config.toml
n_kv_head = 4
d_mlp = 896
vocab_size = 8192
activation = "gelu"
norm = "layernorm"
norm_eps = 1e-05
qk_norm = false
attn_scale = 0.125
parallel_block = true
init = "normal"
grad_clip = 1.0
decay_fraction = 0.903
seq_len = 256
doc_mask = true
steps = 9403
Each number is 500 + 40 x the weight over its row's rms, rounded and kept within 0 to 999. Layers, rows and columns count from 0. Numbers have three digits each. The size before them is the row's rms in percent of the matrix's.

# layer 7 MLP down, 224x896, rms 0.0516, rows 109-217, columns 128-255
101:518597444548526503563522415494527453471502446485493514478537507468486535468497491456528523439503534507614513502482548556620565546536545507492454501539486496439474468449527487517498430527418514518531502457517503519485491391460535423466485489510439543506454458531508576496511550542517414478546517598511488483488457567485506492555484472490525615547450489487435461496615550538507582487527
101:526478531480473483483499439492532573437493550523493513482413490529438441498458461486485473541593475424509476463511492509441540512422520456446506446546454479540491486469427435512509457514492450459521555443438549516528488556492449536452506482453557524479561538483540520535546491509543513550495492593535481491482485541517424529511499526579531523471544513459517510500445542520447466498465
099:499482443450490446474514522527473488559478529520480545457567514529514525452481515404496470419531514479496482540484456542425529441419484539456499529483541541506517478435519495547479510495557541529419550468470419463490439494480512491459449533508538507495413422521546419573489496427413480561505397475530499494415446551507501470435466468474484435459546519494493454585454577487485450463471
095:488536465484488458561559531431533487518485584515543493379529515511509513446479523501527506445541557531505507491459422503554467509459477505519575521492547538518492589506525526480422424503611486597499543555579546466543432546499512543594455509578542476535465453505452520492500546473484440520440539505519522460440502512521556538460516556431527444519479506419519465433532477516428438444521
103:492512436474478483466548495562438569580509510506437571533462503509477499534513502497521466478476505494517514426530559516458517539465518542558439532453542592458475433543457520555401536506464464569540528491489433471511539518492534474459495457469564534444516521611523492477435530568491498520440494494445522512460450487462504522602508501483501488504494539501490467501631643441525550503544
100:461452527564485484483506535511528555495513530503518549482478493440422550573510476506439514428556465461544495536519506519528507493506444500467457431454478529478490511500547516523564506520474549435568527533534540479499443476486529502564440460590480499530509474438528469392583486459514481519637408486519451534433547483549528601529437543475526534462508487525460543470518457416512470565508
102:526578546481492567446489510478396532553491536537445502549594482519526501490551474530451532541582520543491478497477462497438435537546508531399556470448504506498479549406480520497489602547507455508511484494440479497506543541508513464520499481506540446479598480488496522536528455457483467514400542462458550498492496508534445410457547565466485453579496559542521474443477514455459550505445
090:544514483484509410496507485462554567538486485451498546488463490510563617492562544469540477433456452555538487439510427514447426499541504485567443537586463560441542467564485474472482531500602495478482507501555514427550581490560574507521447512489473444517509387454444518488448495499517450493450568477583511461481476558475480454462545423563558533434545519493492541531457443448512513502573
098:485477419409456481489494545460499498470479477488487466482553497461450435524504485538575469496464504526453460492450441476483485486589525496507474552467529560500512539470513457438512454478480509575515493507501499492478465493540506486539481501461517482445512557521484485512472498495565504496556416462505479526563483446458478529409486531522458468536518464494528401478528520516516439565486
106:465502513524524523416463537565497453545505531486495498487430505537438544446471478544569524476444477538498489519498452512484485485438519529472486451459481555501509480499385379414520521481534475478532494448460570559507503477513485555492547437423455417489611404512461436455432477468534517525610454582439550482496586506500483526495505556515610545458521535498458485498442447573456478491459
096:477503456491470463549517511510537490534498477520515460517427494500525533507583492472484470483502485506466518519500537531483543483504462466470571586466524551594412539454520498506495462452457561458448495501531486419432538487519513511416508521525448504503474519516561502481504481558495528502509501525498540521549504540550535486505521445526492499463488501504531496520453483546469474491578
093:435508476514436531469519506495447409508512529484499511474435473469504566502493510446504483506463440511484449507490507492489495543537551482561423521573586438525541511553503548518521477488480429500480505522507513563498548407430512561494499541508526459492494468507481462554481492501502542494407485500513471484452485405461578481471513532487451475492491458469495487536513499485547476500493
100:517506513455482498520529535521524512462524470520471476498514538485585452543461529462556488550526475532537492524463442490458428496435605596496483612512437454449466467485476522461466502548450501446486440498450507526495551470563431488544500562470496543474565514467469529521521418544530475543516472627518508533420534456470478449497450502434440546538474508426521515532535432563541481557458
093:449510530523506492446484504524546512586513509462498426414509515475533506466454515458554533589496568526504461491466448472533572460563422532514486493553504559557529512436444486485474518478471455382488490525494472530443513534529512498459587488558494543512454517493479567439433481471468478488543486540507497498441509572422375509468534516554479465506581459531473498538511498489468541505543
097:460514538472477533492480506484436490454521504500519531515548504453541471487503538412535412512455476480619446462497575471474455487537489478570480516517542538491569493471425559503403537496468461571434463518570531464523434526466491588469515547556460492596534489501507417433499419494492482500534447483410611518538530489572420456496551468525446477483581483551503492487487517445512545524491
102:468457543522564496572513473485539520537540514552503448438466521515428507555510496534513515494597439502476527515513492502414525474436478519526507461522488543548514455563444583491587476560463494524496509534465578521530558464526514478418514446509519491440479488517507456578555520436538435518537467444463464472523466529493552489433429533560557542466518482474449451535510486439431389546484
104:450473479493510461518498479453526473469527437421500472648517504460500481552425507517463559493527491482510573511492476527496548464485547511552493467435442450474459513441540484539524540557466556480419594490459501507538475546493470444462478550417453523538532551508457497543535532457505524492510553467568513507487483445469566549496454475476502545512487567569472440493482534497530524480507
098:402538520465441518405530428407453450452525495432509483376457512558491493532449563585472512469482565544483495498445466528504448466530429559468535510431506492509525535530538584526498466526481490474543517572487426495497525466513472545539531616523631424506560444505460481509546469474506487510531485449529483494608497504425504530460538513451532481421453495471482481467559499514473516485489
100:497504564474512536506470539465520579535485506510465512466428496522456428494496483487482475472513455495518509532476500540497491424435491514473520491544476529481513564562469481513558412512470494406514482492483479551517489518510520464472512530504535460413489469497511520444555582389626433462462481478531505535545486492539557570437526506501534506513478523545476478498495514493437464478499
104:472509410512506487417497445505487461522536513424445512490487523520482484495479505560530522500467495480493521464505502527534444572457400483481456535441468467528571448471487478500511454464571460515466554531544512521460488569477449488510499530516568517565564514443473512492553438511534514523419469574535493475513506514507429518449484454488483552463584565463578581541478457471412450494457
095:499520479512533537473476498410529473521510524482519513576474474421554544524464498487538522525511515519481458513524453529502461507541507534524535506532520501458496443543481546487525420518554437578503527553515565517446480533447509519495475460574475450504545449522482559444497483487468465456458480493551436556480459474457437452527489461504565526491531419504463505422528461465554477542480
096:524507525504492497580476537616484493495521561456481560456552495491509534500502476516504479404530528542408512520521543562506498559455434502496498509509552546537474530472481503433465491462478575440530478536524531481470415529524420466452516526554504443440551443474619537498503599535445526555451530439444570506450495487460487488492496563545574471513481477567573533534468557490464455527527
095:464461541455433519499409468510442474544480514508447536461508519457500556491494526416534529491482463604412585519441523552429481538481522547433558522487492509523516512479561560501458427552528544520478452504464564478502517582531510552441529458517522499494615487482532506527539546514477452548438519443560508444524497496465534536572516454459543471495522479489472512526521475446507464531450
099:493517532461463479491521455424481492484478464501436562483582497562536515489505476498536428542574443502448523538456473472538544510526546521487496496507505459442563492435519527505513499482505536513522533541485537526526538488492541554546476499526400437492500565465488521406465470530585518467529549451500571502521536470506478529612513512474487464473482548542567531432460476532509455507559
097:450499479528624548511488445439501479454518507517482583460472521480519515465451497579547452499496493508551494483499517510451491532477475484482495499525486393515545509451487554505544480501558419385530480490449576428560480560470482436504469488559564461557521461548558533516530528490469462513460569443509518533470464468486552545449582457535445508483563498421491496479545567419518582528526
097:487481471493491454554510475461452472450520490549499514519552509399474533472442493522513478523450563548474499485576426516435497480531490482577488539490489507554514429506579467490532378483482479512507550506470522441490489563502546544504565508484489566476491578516448500599489535559525440473455491421500475509547489496444563431478533551522495434467538496551433538523471527491446443509534
102:505529491484510441479513546499495578472506484548522435481498497459501491536526482475437497517486441487498529434510519523505507510539503558453473469557465454442512468564512560502489511515491490514498530489541474539540538491611528451467468423523442578577454471586549508493520532433518534461421493517479449452482523542489491517541501521507484472367476518495526429446465517560507560486508
099:465520464432393473476475523538513509564468532515551525507547497500442462562507511482476463456512451448539506421440526507452453432469523446499470472521513481464495517491433577512511508445436534465494460421521501551488585590532541537463449499555509441526441541553483533502511479494532514457539521460568468487551511550538499546473504452444476383612476473496497493449500598434594491573541
100:510486593492483561508528489526492517405523527588521466539539501488561523465518565598435461564453543578464442446517477520512542478467487512567492452529445532499528439477432488459467548435504410515587523546495544440488406527496449528454519476411499506462463440501454572524461534434468525457473456457524573448509497507434528532499506489485551579439484414540493512480473495531404480546495
101:471563442479531534517559528511499497560478497508471545454502510581474499485547490494467520541417501467476577508525525535498552468506619481546523473467468497501510458468547550494544475465445534535416501514558468618500538498482576545485475510504458531480404419517431446472525496550505521587515482425526509482459440386554473535472499486490577516475546575493462508511451545545508504512485
101:570519499529461528472518501487535566458519544540546458544497493521487453526500524528508508528479444500537517477423552515531495413552490549483486482504577553517478472509539491548526448527435414478474330511534506477430469418505527480492478565516453515403399495558521519439435554499493537484511485473493551550538473557582528474417580486544535478530480549519488479500485543482588543485512
097:537532499528492530502565553561509514482524563556431481415443507475450485529479461516502501517445469564480460557540571542528528468520483531503533431553407576573474517520474460514427445456587535491498501484533562489474486439449568523541467550541548527506592517538505455547499524505501529516468560524510494548600562480462513507498529520469494600516467540471488513448523470452548541514488
101:495481494550481494548473441495506453514523511567496616523452512519520603510520482461475467467480434498459471448511467460478556487548487439345467495529503489509474489457523543461466457481502548552475529519527499565496492508600435488471461510504519507461481526447540470480487496421497531577459525564503453458549480449468484485573543474431549482497533557436510480504490493554465479508455
099:488485448534546521502527499586477472471544455551509457587527505492547520408467489565445531459528560512440529482469436473583524453532575511551526445503469499494436463555591437525490455508470525519564588561535489454524449462531464483571513431452498469541502563552458520464530540444535497419488548540460510529473507510491508471596508451553515556510471441484513488466521464508539466536541
096:543496547575475465541508472501491486492513484521539512523537517540522486539502487537441543544434537470463536479537498535412510536525514475551508504475470413534524584473478514563491478498466504436478461508487503481530472467488513577452529461512527540499500512556469465553524507419550532499465439540478456445493470496500532568587469457490600452518381486507541486503422619523458477542469
111:415567473511454551504598491449504487547529507458480559464521494509483480496606494487488501416478515456535437543515534534509468491467546436531426587537479471563451520507568545483435590484447518520488474519494556576538462468361429470509490505534526476478451483441484467486484508546511487527498515565491513483485499517528465479524518506568518532487476479431505449446462580528528536489476
096:468446475457514554483522464524438564511491542538535498505448513480482524495452499495504461426479427423515505483563522505434506528510502409503470467504530533562468382538520448449491539445467523519445477472562504559476410564486491497488531481522532551523585475521523486445506518522446441459523524535541455471401494523562542462447503520568482457492510466458476525507540477553508491477453
097:534442467444516567468532452539535556508510445465499514468490503484536485481465547508548552592494479492449539461478520469500542472509438534523489479514498562469414436456469483500473481463503571526443445523527469463477561500479504481504487507471499485537493467495487563471558555578487501561541516452508495575509482497421556559515476473558457581549463499523465552537454497570525510478564
101:529508541501504550543469538476451522513481551512512484524473484515483481561485487536411560532528447503510530478521512483560488445508512501456535515470520499438586469524478552500513548470532427487499531503525593486500521504492427499513515527526442555547481475527453533539502460506479489425512521571488534458556430562476512502476433547433538527614547522513504477532552535571531533524573
100:572539528566455479480503536485549558527514508493580464473477493477532486579540537409439499584506477447426494508445546436479447457498555471543460496547592534459500515470479463423477556495445531478428516499434511573514493476520497472445467530422511483539494582520554484516505481542473527478502515478496510491507499537437473481522471566448484531501526511483531507537522454545511504525534
101:445529537532409511521480537469544538496495535518563408433553508518508488453551511494500524496463546512523473485498484522496512506531453494523458448507495503579500527487537510481522470556451497495500522460496540451509473446555457533436418494479479478486463528514544445474511439503490471471585399482493488519572429488484523493481467574482438419436455418512468471478442494524554487520495
100:448474477454487468477414563484553510449452491583525503473504469481464474508555478560527504539509478468539557509539520455544560559437505526565479540542438468491475511461488522469446434511524514451465495482502527541566558507515444484488538501493512506513497522544498516467470480438417449502506526444472475457481535426467559533453486506504502540464475534552447518444499505572551485541567
100:477497515452490484517499475464526543486503514483539478486480523505456549516483542474520405533538476453432542465507524495510530484531513548471466534458521544520453532481512555416483476449559502443492545476478488466567470496472500526522475601526445487549609533506475443569499500522501511521514480462451491498536485481508494475508506465560503445457486493478497427551417410483406517469528
093:508512561512460533489505444471549456472538469449568479475445510487582491455466528462551499511535526445414516519485518500449492450477457505486482503527479424506510533492488531538498555510568547492567423515502474478565388399472532496520453499506504493388501501460506527550465545538559532569535478526517462541473521555456475487479457500511475533502586498486465470614545437459530458593555
098:563502511472498466496475465503504531580502504502504492452532490463445460537444505533486552454470409482496554483506488537500527511503476483473552465534571408572425521489545534485490527553505525555547423417522527449514410473474476425490455488466501539565526488432487458519521455538582551509489495540481504478535506505531519572607561516432463462489490506529464576473541527502484539465522
096:577490531504493571493466462525522526515511520494470494586475503544476511434520504494447462439491493489482523512509412481504519539464503490563530494464503504506389486552449502446500548500505503517489593437517481597496510485541520504481509482501468485540542487460529485456506512469522486462439503402487552439420573553523478482540528508501527498504465421550478553467487465527473458413508
097:530469483481527548518526390513480542512504513491488535534382486483513575598538460429563474531531575510539496508579493566473456479475487487533441468459536477458486539488458438424552513467454510472476477460503463532510438553521494621422525529479431462570560553512472474536504493510496525570524464494460562527546444481488476542510541552572443547469498388476435478453440488500429521505476
100:569512473504488455534511444428559467536514442470504492522470492527432530586514512533508458451450476455506530491470586495504558496443560502486587463553436435523509442482512494556408507494500562469444484535533538511451494472517547599535519510512496599575469484392511498515482482472416532540445540489572483506531397458470535492498537479508508524507473490535455503499475454493514540516469
103:473531457504485572516514546503585492468467484480506487444386492463531438523444512530521509479496412513433491475435485484502495526507432564521491555526506488546479558486501465475443531473583492487534519487516469501450435522425473500513516495530541623561436544519482454492465433543482527510477520510519499476535514461571436555531538521517596498467391499493511393491497469533509500552484
106:470555530479504522521474474545517525568482476463531445469477494525436491479488510433490553509538537521518509470557506484520508578426552513459507442479433513450511493482482552522469573518509503513469477437526519507447550474474508531469524436519477514513463519470496449481564531514542471553473537497514506501566532524538534483405487417518489451416522465500455489571529512538530432477502
100:522501469469500546510494446442508443538510541472471495468447491476522413499480516570519547491514496572488528530504498506537463550546407560416504535492492543520420465470543517520507495543482531504445432483548443439509496470455456473431476523461512456531507474483585510528503499512510453427431537480492540510546500494506547481457528584530473549469437469448503557529534510464402473475537
108:505534531513588453447499533498503464486453557548453564481517491496457597523532530482397530545506531518474473483486440575460516549516506532452559459529498467529503493529470516453457448493525373458519469545500458492523562474463518498595545509544444519469492511488433509525497491610524508476510546515483436464460442510439521452512531547481480493477507525517439540448462567519484551486525
100:500458482522472427533528521468497457555487489486467515483486496488498436560554479499527492536576509517493486493470544469579504509427488446416539570534506535467476478525589466481531488495498606476419483522372507490541500397489512461529494512587532498433473514495501504435541607497502533491510435477513486546471490529495542508474515498442538569600561515583473540488536521457473506519500
100:516513506516527565518458511482395464493476461481452508532575526522470551562512532531541505512526497528547545451460516469481467438549532529482537490462475541463551463559472478475454405480481430541496469490463450529458498505495545552440432486487408552538491516488450504524544429510471489442495450455521480459482476439464473386494461527496471560456516464480509464542485457476507553482541
095:479509509564567501500460514508540411460495458437509484511495468475528490512523504496430479494523510511581484512505404478453545486508536529505459478455491510357537454490490470577526516479423467500485484540522498515491427462525554487486483500492502509492504607457506508542505529479413465531485556459542573521510526514526468453534427472554513519541517520525509545430465472539450495491474
100:447493517491541549514491492498459590513494506508512505449580508491513448539542523548528523496536540467468487485514513444535451495460502450550535526486464473505506491473539526532512461508594469535477511474465518600522453473516511488509535457498512555554523491559546603489494453544426444463446508456490474513516455540526545548551437545475562416492509484463579512499590506499511501488485
096:494512533517561453498491487467481511517531542520500542500411516544495429504454489489552511497516426500431467529513481530425521499428542539528508562487552466427542515481468572481471563524472512518483540498482553452516575512518535454517494537533514545456448476535476514510576541461455473565495528469548499470495493460576421544494446522493452523515496501510511488500502513497510475535483
099:497412573474457498514551499494466538418512500516507546528535503526461443499474515567421493586492536485506506603432466549427478434523472545475535456546472557477478539511518507442500575587601523479479472522534470538432447546545480499527541537442424523503542532604500533493464511503514459491537438436522497491522520473488473514539463477489515460574494449517469551579511551564567532517541
096:470464419566583491482466559566510470483512534498492526469550506493523419490542453616621469468498480477519516360451472474495468509540472472532526487491580515457419544508536522475471453515518436493525561488518463481520498476417457505479515451483453477514507536485560455509513536558526513571457513506487529515364487496506471564513440507511481540485466564408453553479480449561473516515471
099:469484504467471578502554548520418554506508562527534504493564482534564535517537488518520494423467534497473521562562561434391422372495518535491551509447473501491418505435483457477445562489491465405520498455553505441482531458473555505547523546442556473540431509524512493535432526515514600441530457445489522481574465508441446490494433428511571495525575499464571427511466516459512539490570
095:470512500453433543449473472568474557534476487586482443557480520504428523500491469414507496422490493458507512534518462436525453412515487491558544465525511561476526442531473486461507421553498485534457511516489407489477566488494513488408446451421489462468419495499507502433579471452520439541444453509536443487447508454537563554601437531506472512452471586545476505505512563506479538518514
100:476505512456542567481503473459489489516492460490511464536572488499473470474482479572449461449545520471517462584522454469529440433520522491558485500482509531524482520498506519496408430515474556485418399525418627512574510453535460461524462512490464475504504516547527542497531495521450418475522536577526449545577564506492473413482521566382503445531487482488500522492471501484484563501542
101:534505505544546490488488508494510497478511483478543474490513494487528468498491476495481502470525500462524489595442429519529482535561493448479494471451471436489504465510514499504493535473401450471534458533498509520445528490480455543476484482531408535511491462507505484457495490483520457519449500419484490513540472495482535483459486440481513501434486522524513532481555473505499512460568
095:504470496556491498486524429505478520449506451539526435528444508456485510556466485492501516496542473505472519502533539455499572504504520540489440511531441417520458452519472433424495468459530407475436531508448483535560489497523475574492496465426461526493480510553571502465482540485480495501547447538539425524473542508486459514540490524516464560501514506452496501527422505449437547522555
107:543490532549495512459482518496499477586471505590488497558485477490565463482463491525465544450548479548479528525535498519474493567464451510549516470553524465483498478520488465517499408505457530536594470492519530497488519484488526542466488476532528504537453501538549473497505498517471555509510498591541524437478546481506517496423558484510548536552471415514514530548536465482559472485468
092:521555458463467484525465501477508485490511543497502549575518524467481475506551524519447499477456521412565492495487449525512453481463460495477528444463513525507482576530547457476569446574525569577518552427539552521503436518434448458566542463530468527568496470544551463491502532561430486490509478467533578547451487486483503459482528447529528504540482491418505436420478570505535584483457
097:439514478442385521569529516522555482472503520465488526550511486474494472492463520562440423527508512463566501541439556548505507453562488514553545418475470480452513524515529486506461469507579558488490518467435527509509476511509521495545472482524546523524520524470551538513510550519501478487498531471493511514508560522489540458475496508468458397585520521480487496510575537478519497491469
097:522514524452507521451520485483496530508510490550557509452529505437545464475475453460467461512511567531531460417563450496437504468458502399463470483477507519497550583489552499434448430469572500566482445488480512509507477537485490491473548483491484456436490490455470451490502444552501472532533507531496519505563531489521520468573492561481481455526507547471514373465523536438487524468471
099:431512487530539538465488525522455467509491537513454546494486492517476592486523504501499475521541511517460458530527411476461525423444539527482449431419437531468522557544541519522533456553467553505494532575564490486527428549531452519520518472525538539449551565572491474498419532486455515560484573455524435542502442500484519520487465454506462588483475525535550563444563577431417472482510
099:424480525481557570510503440441491471542546516468469523496438512491452455482599496480501526467512514532524579487534519485534458484522483525470553452402495507447501471497483507518536537543501414463532504514519490543494489485511550481526490416503465454503442468420454519492549500534492492541556557532480617534447532475538525566572510499503460550486498554458500511571508509480530565506566
098:451517522546543477498580520417511536496515499514469541438432494438538481426454520530527602542470508500444516501483431494515448506432407528524437508571492510564514501505528522470479522485486521522481535502467498431541447472481529555415444448469520482437626522563541512504469510528485541421488466467511527530379553487534415466521448552578566475424486471472549511564467430534552484487452
104:498437523447547516514523491524492468432489585461484508555481488474557494442446532475474460528465494496497478477495475486455515478476451539436535507498514546551479539494549471475489482472454435479499492542487502565520495488594478571562543537500462550479465532488579506538487495548462481430518485498549584545534563494573442463448496518476474472557519560507524591476502497495523476485480
099:415495427527536466561498509445487479521463522431439548364527502540512519525541462577520434484523478424521511515460530461514496493483499479456582561573548508535517511463478490488477538526448504528477491516516532405589553509467494493451502513486485513542489531438543466449480515457524527459502487496500519480526517430556489483549546534553505502485537484508508512408483493527430481468476
106:507513561556469518456493498412424470529529438457526496542449538532433456462483532489497474437524522508468574474555503525546512482508508525517539529537455544507493498503501525449541579500443447499465508449522518522510445483448503472473472486516512472487479515493437514521543452488460472583399569436495516498526492448506514495453436455467482547518486522420551456482475507428485423546450
093:436512428479544550509481504536480570535508513492498543489520503482456474557578461479479489475469464429538441475476597584481529530512481627519530474547487477537443533467515557550436485508483536428501476525465454420426449543491584418525474434508535563526520509444414491451438497502498511445487492486568425527517534526569491484554519465558584531558483521567574542506510451504580530504487
105:546542456466470477464550500483594504429484547525472457510517505523513581570504480415569472428477494531464474480469484536454508598513501504508450518480562532516503549486459506457573572503517497489532491530418530456485455519516509537491491498494471544448460552467501533479526497509567469524476509508520509561515545513386367528414580460563442548477562542536527482533461584507456508526449
101:536493516474472477495491545493437490501490443540522490606513498425475565539483503521515533514519531459540463432506494507497575567497484516539507492476474533588439508470476508511563517492404455514510498466462494450561506424515517559539558476558495538467503466466519492467468514514519552487528474489542542552479454472481546514463504479518562504514541517482462443479500440511518498484460
104:519509517442510531457518464486538543538521526474451484474466522516439539506557486489471484501499531535504459513450517473462459558537525504534470492477524443532458526568483564503470512480547529530526467446548502461487515536534476458517495468538497503506561501515484474515431514577551494489533474536486488534510555492543532526489425551449527510498499458482487416529521467567517481471515
129:521426482540493551463418507528410495583462552496554521524441474470498476518436464480469447532482472496449532488383487545498491574495506500471454503496418506538492537422457487457522465471530498548505461539495452435511515505526540608441471493465494492535530489499499478520506545545497552528466499489537478528508569567520472397471465415600563570530503498436510452458520446507486426459529
096:439517568523525487525519470503523531484502531511438488488453486462532461484458478472468535475506545509488502520471508530536454536558490465516442533524515466490409520510519591433460445468540455490459475508532513506559547588487558433479508433525503474509491521430551537442531465464548497422434542493535524502498571488599488408477457519533502480445504513430509516522497525508484486540447
099:530492578516522413553528468450573546511519545456464530495560500505540451466525474447496535477472528458586498512526510531488445483492537570638498528515530478446497536526525499551634479500508514479503525533500557447489536553466490512525500573520548455526520437464511507557578491510526446509428441479486471486529558549558500453442473495517446473474527493470533421557559445469466470501528
098:476451550464492451504477582480503496496488473498470535528474503497447581504510486515511535490495470584490488476517528507478525550503581553472486458509505511497516489533534500508497454478537556509505480560510485432460586541518549462566529519471531584549507507435545489565503481435540492518462539495478565507453524476493544504576542507432504549440514526493469516514496480478504491518470
098:550477529444529425560507447502459448461522466548505510525525534519448472469540559573505489492500486558507471473487496506589512417425513447569539498482495504500510467617509489582542493469542420504559516498398460497489545417531400593475522459496521468486500433511398457468425520545539425495479492471512476587484446519454475391484560482509498509535459436492460545565490510422507502468462
098:482512481508493551533416464529467525512514512487426527565532488530456573465566489448525522512527530504464516517484582496473511527467479515504478445544490464506574510509488601421597446589517537431474480438487452555424456561463538499501505539570513430528525523502438487552464446522480492494505479532493475465549519518502569488486523489528519535451558532473531539470499461566527491494447
100:471522438542406465488541471553543533484444489532579539493409467479547532487548494398484467522512458454512447529514470535492487460514507512413493523497482456472501488535466469550517418506494556552478474544493470469463491496541541447511554504520487484560495499477528512405457529525533492507475523489476547452420443496473532509514479476538503523547486515415428590543515491547527471496505
102:490463512467450534473522497503480517515493429503503453401505487455482434428548514491547544509480457474489456464531424505507545536564534535486488511569487529482519444511514481546453512506506575499470553447480511487574529585537450521469487466487535474521435505516515451454429438515533433446461483407556529603546528470598540476523556507499562482422468512521512447563480552552534473518466
101:569464482535628466480465488485510510484508503541463534474507482512499446498527506512508544531505400535468569409550543499575557486523505498483564490496522428575476476509553549482486537479571546483505526543483544526587515457551498485530485484491456467481441467540445527526499518593488468462517506494503484492515450523545591577506497482519461551477485500514480464528517562506470551554597
101:578464439445553505463497424542462538488539487562547535470501510547499492480484510469530516511541536522459525433459466539508517515481464501453521535452525454577540528521557438507528523478474532464485498509488487558469486416468474403492508464531577469535530566505518518454508526538500543482456516504459460495539441531489436514520511438532415535440525451460439434485546603477480587466505
096:553434472545531610536502554429498486559461440535569498465507499537521508480528460551453493563524485552469521452469474530467495514523500468501488507524494495486478470519445617460440523491473510529492419490506603504413538503502420475431510497441507428443489487506504503518482506551476501463494498463522488478506493423486509454482564460489503463515509602567455527460479486502532570480492
098:536566461494484571463525485518545538489513525455518559498503516436482497550437480416585496410557497517453502508585475456503508548475511491493540495516513487504542417568475495551555485529508506554554498460530583489540518508509542462526485548445466510502530499541450538467560554424477538509446517512448508550472505506514507521480548522426594410570482425489542523486533521554490535424464
099:472516447515524489566457497494520523494504446469570498529483493547536424470417533502482452467549496486449507472498546425511525501494441465574576495494497551434572481502538499496554539485500564532534506502502484551463516478521516489544479489475465506517414525488438519447540496550496463457472416511442439531433499488538471514512515467535481592554434486491497457498516474467535553467485
098:488415450377507477526496502426504478542486540482447532476467492537563462502526531475510531557511486566539521490532480438561501455509515419497456500519534448539464413498472462537442525512498416453507499493504556540505532503517516508483549471565502467487429430492593525490395446528477520452552478525498585444457485478469428532461483487443474529451496473559517542544453532585476481493441
096:577502450533487557477502559554507521417520521545529512486482471474484488516498505556479532452463496553516525523445493490524511536455473632531472501554523469521454463524467525497539464571479510506636502492524604533520499467512441487448504494501559457451508468538488496513421534466441563568551442510399506490548511537500517507552493445469489558484468476541469565520494506510528533471489
102:520485464539538543476496490566517463493504519488482520434485508643549525541512464479444517484508461556492507527437473458455436524476427525512502483478514508494432504492448475488541525535554512460475557513430530538481551489430548558459505413471486486510580517489562502444505456561448524409509551510550446602566515609506551455527498534448457552539507564496425489456425479476469502427528
099:474460605495437453574530503587509465475523464412487473476539509451479493504470500479587489500515449535484508538578503491536522497471499515457468468512523596629392484409555513431543455504568537547532469500551509420507508513485550511538536487487490480497599486469457469494577503525543543473460495539490514461474514524484486507501467456545432598565498498491432418488440506546529541495524
094:413484486457431507527475497536535537464492451448519429493483497532536514498471495562527486438428519457452550495451493503450469490574464520548527487496520493618426416517581485479513496548510527446503457536481442486524447481578503436541505479425426498531510454544567525525510562603473516500538476539483453548501559570497514545403477496510453509500473511471528478474511523530494502490532
099:506427453562433489455471528510504494485533518465488464466562493471515525463526481514583436541446542496591508544520497502536439491503532475518507501473500444458485519450472476513559441484493562551547453493579503461508488523552481462493471530513432563471482460465509498440462432529596539527537524523563497550533515550490499466499497496425476627498527494459540521578491531478485505464465
098:504536515537495502525528562485517517519533515528548546504470486515425432444438532453477520522504446472550436486528646464512455521536545542486404507492516459533552496457488540458514514530527514492450429499453517425511601410520534477501537555520474522539528511508519605524493517445457486497446481498531498539534489454472502430488511570497515497510485514502550520528473449431515469505429
101:486497501536480491540502449485435456486498459435522494476513510514464490431523534569492489477483505528468482513438449515498439533499506508517476485469531571562539524524483544469471592489492481572514493510494508493490495505486503475481570479466548478434515507433492531483531534517463455515495530496497454537510507480443497492520497431450525529441518505533499529493449505499485471473492
103:501535521509510528486488481498522493443477563438477449436392503464487527485550539477457469458558501525560498529408570416539598455476503564524511533530479501550476509544548510528542433590462539498513409486474488438521546499507393535494445498483506519469473534496657478557544464488491497528529575520465518538532484426500523507473545435476488520565519424519455498505541533496404475489460
095:480510530580536504524513512554481493496522493462460529554497492526527482540387459556459563546501461487444548472580470487533505559506528511509458518513505556490488533430395535558557557558535463502477396507471508488564537494445440493543493462458412467535536539589448531493491547502525463479520482458507450409506467569486496484474539563440476547526510505507487531488567396535452496553573
101:459503478488415539481528476478531485445511456448405518510510506531535536542527489502528510512499464447585477427497538455549469444470539528509524520452526471495511460430505525555489587453507449464469501534485484496533466515457516497505552496492527507502534500490590448498473545500547492552498470550433504553584571495474391511518527568446505479513489446533494529472576602603522536490447
101:531467530436532518516505578518519552502496541495526505465545484485473502431442491455513513546488549489476509493518501562517538535509504546497440522441428489472476489483478420538498568520436502505497542487517511502533486480515469503566518525479587552523517478431471536590522480507457481477516451461489407493416541584444525476585430491520530482470468557426536531523500593475514492453440
096:482525400494486524450484563527520561458467516506481486474454487553533502502498497520527455483445573425557483554521482553449464461437483505552491532467537571544429506468558473559494498508475505460511555540445463479511443511410516511515486540482537467517511543432618497501539549489536471477520505530499427538512487518547506453513458491461502457518520440525570448459444560519402583430502
106:492554543488569529458510478439519544514495488505496544572469522511485423568543478531450611542496484508471517442509508463496508537459497544506512509573475529531513501566458563545523483547440524551566522537460519458532499472504535468498515454508457448539504511494511507553543513531463530502493506469500481446497493493417554550564526555465521525561513463485477491492492480565489442504506
103:486513494514504544519518505503549500451488461457451561563580473487474529417515477409493510579515516461397598505437543511460460535539547434506481497493432448546559524483519465528560478459449498452486581469471528554462518456511526525476522525442511512515529550499516522521527444499457498489531603520476520465431444546480504552585444426460476514573547453525530492497485471447545541460557
109:499509448467488489543502458510512441494500479544540523440529507563524482489500473439515445470516517501553533566542537531456542555481494499461518515543488485439526461464616523487496562540539568504518473548539519504567515524454566501471473506564451513473479488505547585405484462521537484481471519484449454550532509532475472491504474498517451505537469448541483497508449504509537486473539
096:508531580495511546517462464482471500507491461466584539526458511468514527507499491505472488464466468547521470556568524454523458463492451490529527501537579542454518514530538486462495477468491459547511520493543488459454506482466533458458531516463477504446487482473515529400431394550479455545474500523582559501431476526541506493449513506536556531489471518545482469546525486504535490514540
105:504514413451547448431486504525482443490491471448505558572546484485500559525488468527415424548458532488462491465496486461453457558522462512499595520505477562513498547519535416450498511500490509447434491547406527500557543519411466529525503566523540459501433439509426492516495501576435493435457505495503532474557492486450411514481521475470492476476484528512545506468510508523465583524463